config = dict(
    head_dim=128,
    activation='gelu',
    norm='layernorm',
    norm_eps=1e-05,
    positions='rope',
    bias='none',
    extras=['capped logits'],
    init_std_qkv=0.0195,
    init_std_o=0.0,
    init_std_up=0.0195,
    lr_mult_qkv=0.4,
    final_lr_fraction=0.1,
    train_tokens=548200000,
)
Each number is 128 + 32 x the weight over its row's rms, rounded and kept within 0 to 255. Layers, rows and columns count from 0. Numbers have three digits each. The size before them is the row's rms in percent of the matrix's.

# q: layer 5 attention query, 256x256, rms 0.0828, rows 43-73,170-200, columns 64-127
# k: layer 5 attention key, 128x256, rms 0.0869, rows 42-72, columns 64-127
q170 098:183131115178114141081127122167129079139110098119147065111119133130113085179099141157132118177120078136132121127085154105077179122122118116113180144166149136151188056175098168166114094145117119
k42 102:236112101150161127160103161126141119143109150150110112108114113088122145081113146086100150155141133185132055172121142111121098118144165144177053189107138144123166088166168132117061182190143149
q43 114:150138137131138191102128102106130106080121102142172133177156150100191114140127147162082059087135066173190115137168131126164084095113110182151160139107197173129179057153071073104102098139157092
q171 088:119078070156099144173100143185131138113097125156184130131107177138156143151096049178147178093145101095222081090148070171177124169058174170175164120169147138123140118142104151128125143120118124
k43 105:096147132120121143142122125115106146146135131168125123079103143110081142105112152155127139108115104114114106149112110123100089224084089104118157080146127125126133156125100141111122132121118161
q44 112:111117122139134171153193121139127098144151149103121146068128159130116147111113090148133148132146178181104145114146095059105159180112118159078122122107184082111164162176102144132102184149149116
q172 095:103174123110107143144153144100099120066096084167164160161166172109203106118090122117108122085122107165100132150090055065143143131139045108123098087098092129141117102120130133135092181158132106
k44 109:133122121141171128179187150156105123133128043139189081177127155126130085139151154090133170173065165180180152131137141112203108078161109107085132095105128090151068104166073198088095145144096124
q45 107:125151166150113107145131128108156184095138090197125099130166105118118110111059119214174118118165189053130120161133086142108097126121163163055094140138125087134103120160130099113135118113101102
q173 092:112189080162160096153121129150086131143126146150192116105158134127131102165139184083140106188119101163174126140171174148144110131153122125144171161139135138118136112145092142123141101145102109
k45 098:130199108105133099115116186097105147182105118119145162167106130122192115153112114129081141152170103166178123105164142189162131112115119103163083109060165173124143118097186135115139156066144185
q46 103:186165062224168058122185124141141158189141141119116154155094074062130152079102088122106111149167121093152214120083112156016119155083138161163103120121131170090096116098176153126147137153175165
q174 098:156162149191115077121192092144126124139112109153101237097149161091146140193130127111130165174176180094127112133102134171122150093206170113098138141118131154113094127190116104142092146143108124
k46 103:159075112116105139115128089149135152154170084086099181130189083109110096160118147110124080119135107140179127213099098070078097148178112124124081162094100127131154134126183135120106168186100111
q47 113:186111129077111143151206138154107073125164128111192134137108144159115123108026146169089174072125085135116110181168105133122075176103114157131104092120205134125119123150109145117085148148113105
q175 090:153140100123120186091169117127088110152108111082094113100116192135088119128120130153114147203064129176128136177142106088073197122117119126091124170146133161138131120167134136213091165150093077
k47 104:125137112109194163095144132084177139129106150141104111190136144073125095166121133077086135095121131119150110134128147122159144115160132185078097130177115095140055115071096141168083114149109132
q48 107:168106076161108112119157135118141092126088207129171068179132154100097137091110081105143134108122131053133147158149142180115169142180143142119113125110101068142074125160126098086072143128140179
q176 094:109129177112121093180114149121134141115159142140158158125121139124143184092191139104127128145174161095156163166181151157103143149164163147141112072149177143155158168127152093101090116143095040
k48 098:102108085091102113144108110173123085133156143107093102137115138072104131128137159135131146145164076130170101099107150105180107141115166118105189150105148148121090075164107158128114139125132146
q49 109:160139120130148087117133146105135114104162161084140108152121078172137079153192145157174170087132138158183137097182094110162139140146108144142043123145120112173159121152127116197141142117178092
q177 086:135139164124149067101197126144152087078138150097155074114106084148129182143181094123110076130118117120196121103196122147152098079137208164092195107136176139095097163120109115108122069080094118
k49 106:157124108158086121138130116096126121098085148155132105073114138145156180134130097156122132136100107141115121101094145140101131153077180102136114153190118102131158073161083070077138120158103157
q50 105:093153119117167137047136125155152109118131150102129117142183065167096149112135076129146153114149128168111126169101149111108093169126147089176077097212141140102123087182150175118126179174169101
q178 096:147157114168128097153131101102161117106131150123070151147103161128226132146081162123142136131109127096168150118098216206108163134110165108107153128090128172086176146139169104070115155084109158
k50 098:082101077076149133118045180144137099112080121109123135081118126141165114206117199126121161077135074170095167104093127116135164094105148118134165125115115111126119121125099093133175123100159147
q51 112:051117079106165060188124128123102128166151155141176046149056158182103121106123126184122092123103136096136080118083113100176153089137106174124114138134045180145145099134126144101161101133137146
q179 088:085154059180129132095139109161159108114113121103163123131101166138132156118161123139155137081129080102089114176147150125107136160159141162092132132139097190111123124109148091112149124102132138
k51 105:153085140128110082083080097148148191136162134125084139140149077112149126139167140143100162163141172141097132170156124158108085097098142138173114178148178101150052132142135086136144149081141105
q52 114:105096161125163120075082084133145124130183181076084143134133140124165105100126097159102150108115071131099148142129120130135118159133064157113171162140164063090164140125117131110144164172109106
q180 092:084110128117161123161087130134109128134126136087117058173146135199139139117125112103143152118126111108107126146159092103109063130118119119106096143114144169157099161090171157125087108100056180
k52 105:115174069132144206110118154174100165132172048124143127116084107107081148105133139142084121146132160123159098158154185072125110156095084073153101128131122151155144151159106084116077060100075138
q53 106:135083157111123191124069154172087102143108131173121133093160164191088079098103062192168096133129119152147150183152160166140150179101120168109110166139121162082061163165110166138144104109184132
q181 101:178150164109115114170152109119129155072124145079092122095172221120086141122114191179147180131149152139129135129075125151121098092118149159120115128116124139127144095144115111125169128159132123
k53 104:143114126161126139116161144123177130087078131165114086124137114179101102093156152197121131046108120128163103118121167149143100129145123070180141093105113152116141089154168108099102129115138120
q54 121:141118148149166157163170120117130114156144114122099133191101200163139147099080155126138099098174150131123068124201108167161142197174170160151103136226110159138085151140076129154168168161135140
q182 086:155117148203123128149110145109203125162102103102107163068087109149172095070141097121090148110197158115096128112119100094110119163092105082146163189140132138161143077147141148105139124115134066
k54 106:177102183119120124101129113173118086169136026159091125148152092136106125186073124130171111136077163167155163179115167158150141134140110162113143106136134107108123086100104090118142133134128142
q55 109:161125135063070155137098110088090124121143159121105151181166163058111082146079107101042193095137146157146128139124097107144106178153116115140155123099116099147103145088122152129205145091084123
q183 095:142105122048172160142100121119138088102111107180112091140081139138117163109118127130115124122145079099200134088155107112128121155064097131115143099146177147146097103068176096125149121084171132
k55 106:174096108093161201140172166135148149067127151063179163136112149161127116174182185178046110101135122181134158116092167075162074104082156074166155137176102081117128114161120107113106102108192105
q56 107:117119132061157111086116082139083188182112102089134134145072177115141143171140148123151149193182157143149131127133064164132129079156115181113139127112112094113184150146102152180130095143133167
q184 096:143050143102122166119114156117115140147109095131155123136134123104143146186144134125147098142103125144145127137130146134166147094100114147130115191121144214113121090198166135112100079123182151
k56 104:147132156147137127126137167170152170143083057101057148121083197132207100132133179116121090090043113131124110135143160119131093148110122074087125096151135144168165168119153223110159125155101180
q57 107:108125108095091134163124077179104099071130098145100098157119081123118137215155116094145141144150185120118145133084129039157132093163135079118131143166145218082133126109122165159093115134123141
q185 091:138136118103145104137097104149149115167125160143186113142087152072203116120139122126131121174118066160079108180169124167158164094099170136159152045157065107122111096168127127196103138132164146
k57 106:140135151147126165129143157119139155063106172217139157100128137170127117141109065172153180148181137102130070150149093158152130096064099148090148097168128124084175126107155111114078112121116096
q58 108:114076170150172128135113137112146110104119084085124124143160117170128107133077135126138085105101140147127081126141088087169065199131152163121150196106112179130086103103079153149106084104161111
q186 090:153168125124180091148135121114078158147142134126127088093103153175130101099129137098097148105123116098179077139101154093162077110107124094139054120151153122092079126166103157101147123142136053
k58 101:180097163074136141109150181089162147159072112141145053170145170131183078122084156154102135153134157099129091127142162156122120121187102056163144086148175142140169147132099132109173223080138070
q59 110:163127135181068121162112091081118158171063076076123136076102131095083182112053134110103109119109053117171158103124157088144093105163142057155131156108147105111127144148125162152065194066104161
q187 092:151152163185129152209102148132111090115138170074118103095135124125146116129114154057116093119144104139119134141153121213088112053145117090089114121119166066149163142132164146122093161115109151
k59 107:161089146129150091097131069156176074089089160123121125163153132082172118167114162113180106147100113069108105111131176147151127129135101128081157123095144151145101193178145144100078119137149090
q60 115:171091160147077113111069153059186137138123131121138148137162140121132110080108076152131152103191133076133034043110127113090129129139169150107127197159163119144125083150217095151102122075151145
q188 083:165110103087138154144124131122126124146128143155139089126074159128176151118121157098088082131140108177122127157060160169136142122157147105092126114104063129145130137147170086184168165102129091
k60 110:082116154083124162091137102111151101171163107092132074116157168139082088150142152169068136109125113090111154156166131120138127099126111156196078152129069156129111187155169190148123155123107116
q61 099:086066169092117092134146106098159158083181176160136142192071157141166142150128166133120136138098098143115169179142152162127165117143139200152189062115135108138113096185090113142112179202120138
q189 098:100148120159196116097153087087127115138134099105150113143079111134068145168178131097098130146138138165149121145146146093126112100157106099151123082147125118101156081125125102115111153101223137
k61 102:155114061175074116143129188132102122114137157150159145153092121094135130113098164093120121117071254152135122104082113112120103099104170156129086153105129157122122156120143144164143144089100120
q62 107:130157164157171140183117146090142149109179115122107207159157165188190124124108149150138185086088107091177180106094137144150173104101142108148097121149134110125157145114122122133153144107140098
q190 093:083105085078130135121057127136079130082063136159157149122198150158088183137097138111173203110126107139098155122099153122104120145104142145141163197138171139130150109180138154138143094133097065
k62 101:189117131166072099121136078165133114077064085148135092114111148108081149170155109118196141184140100119152128098168125138128068099067158127133109145134055098101129083109180147173163156110090127
q63 108:049147127185083131082070155150139094135142120147182123084112076074126109135113129142106069135148184185115138143142127129146129145142120146116093121146144126104150107065100167146181148039110162
q191 085:149068072135099130117103148075120169094096120176108088106105167123082099184132116088132085089096126108094173143116155130195143058148081107135102082125102190147153148155076161159097093081162147
k63 104:167112125154109164140093137145119089151080102139152141089189137063094145106145205148075137155114146105093084128172084142112136164129118174158147133118069105097165164122088119114165103101146161
q64 118:108105092106122154059149136135138183155137141132154123100116174118193133084100099122120095185093136145094121166093137130168171118189136148075119171167114128141098154111110174154160096129142089
q192 088:194056089154201074155101155098088104071163156102112153116111102134128185165130060104155130117136138194162098099172101156123154137094183092096077101178121134164155101160143122122069109120128121
k64 101:109115118124180097127133133159176086076124071126112086147112155119121088099161120155113118156128108131109112194161109111132105139113133164100125121119119144172174050119136139147135136169183072
q65 100:089130161057106154161126125168113107118114140110127146102076085096104152134108144112130072126154115158116126095073158183172102110132109137071070100121126168117098128123132110116126164123112158
q193 098:164094116130135133136122167142130130120165194101075163146145094082188116071135087115118133112171102112136146154103139138172117134069078127083121115163140101122117132143140112124099128161130122
k65 102:119151124181086160124110153130108118098113118146144166119116084158141092068136120130159138076125077106089141130074138086163151110167170138104158152123060127112104142087119102180134161143060121
q66 104:112073153119122126108067068153154185104131141115144161159092133173125100109087170169167122152181133144111118093119107166164123104143189085168109060137165157128109122089156117174182140147122133
q194 094:126156109170107124138098128151133147138129061067099142096129157104133182108143088119123170171196142099144176110101124111137146122145152055065109157104150112134143167136142131169161188119145157
k66 102:103093110110129103169084090136149148073129102111042133102133132092054068118138113098138166130146113027178082152134078149125114093197121192120079150141123136106135177202142113142145091123146102
q67 111:157160047097142146117180132080153113131131154128130103106088071164091072162076143100138081168201147185134128090115153125126067158095103160132149107172128130133061086111113123134123143142117152
q195 096:100119078203189088181083132119130159091083099179135107091178097124049100127110172126156145092105125149126088109119114131139121121090165111133180066103111117168124103121157103180149070118105118
k67 110:084155124123155129120090151173182097138196127180171137141083128120101184066109086114042172087134112126188107105111168145112121134089049112160136131152157111102077156070119123141131141060097164
q68 116:071101115166134180116063113146060089089157108178172149093096122148153107161096166137102101113127119128111115126102150085118131099130112167045097117091108127103151100114122110131080177081117132
q196 093:144138129160148102081165122106102133138168117122132130067092129139101140078138136067130059122154110115110088102107143142132131156094138144070166166171209141126081106098176076134154169111143143
k68 106:160132166158104136078137152101178118127163119075118100137138046110120090128142134212128112122131159122184170138121180092112130069112153119129172117140135133172084170180066170080110114101158127
q69 105:153188126156082157153156090124149111130163150148113091171106194121109120137130125152141146139146166161121151169033185129069124044148125185114123088111169148111136144064126134154093093156128124
q197 102:109159052117073149145131114096106162159081140106165123139106132102126103111073169204174150129185101130126122126155151189124080098156147125155196130080170154160169132140161192155152070121172136
k69 102:071138096128117113117142156201117125148086177123194107124123100088106116118099163095152120079135135070126206137167139152150146137168177168135161083136123090148167099204132117123114118093107128
q70 105:080161158102127151142091189133155156174095109128149137145214146109124082131129152082147122115122159113145121122060166095151148116105072064040121130127165116102157103153160137049100184144146117
q198 092:178188144186112148111105164100128160126114094149105136108086110168128151128169148064136199141137153165173163150144058156122137162154181100121115143098187150134095100113124109057121129078166090
k70 104:109146160119066135119055080105069153109079171101165103082151184106120132107153117128143151133154143125129160097068143150135117154131099166150120138130128102129156174131122062184163124096153116
q71 114:153121151171092160158087088107128113103138126056105108122088116089165110155139135133118144176128145124140117175109076116112104131158141099059119120110080104141087115157181160193173152130184119
q199 089:130093092137155148089137133126133150136090101111125145145065159133177096136084129084123147115155152177141128178108165108147178101172083158167105114115088112144146063125179154132057125108102129
k71 108:062148103044135126163104116203137138072166106146063159150128124072139114166101127146151129102115113145123094163134130124131109136152124085112180202124164079134162158105099077099162156126062176
q72 110:118110144150142107145157115189200148096131083141139108129124139138124123099128114092124090104134164158146129189120120114144150166071178121073099148069161125148105128120062126110169209088154094
q200 090:177114153106100132136148093119079089113123125123124120117136150155117131168139103101107110123154123036160175099110120213084124043169120151098108167123210098124151152118101100111097100166094140
k72 104:126080153126115140100186117171083117149140104159158131137150118121121066138182103102122147150133102113089128118116154137147155153125118190128140092142126098153151121144126139149152177111115211
q73 103:141200106124090166163058116164140162143132127131139163130150104142083090106164014144095121139146119132132152121129077119075138101179129133085103092116139123124136115130187155089124068157123109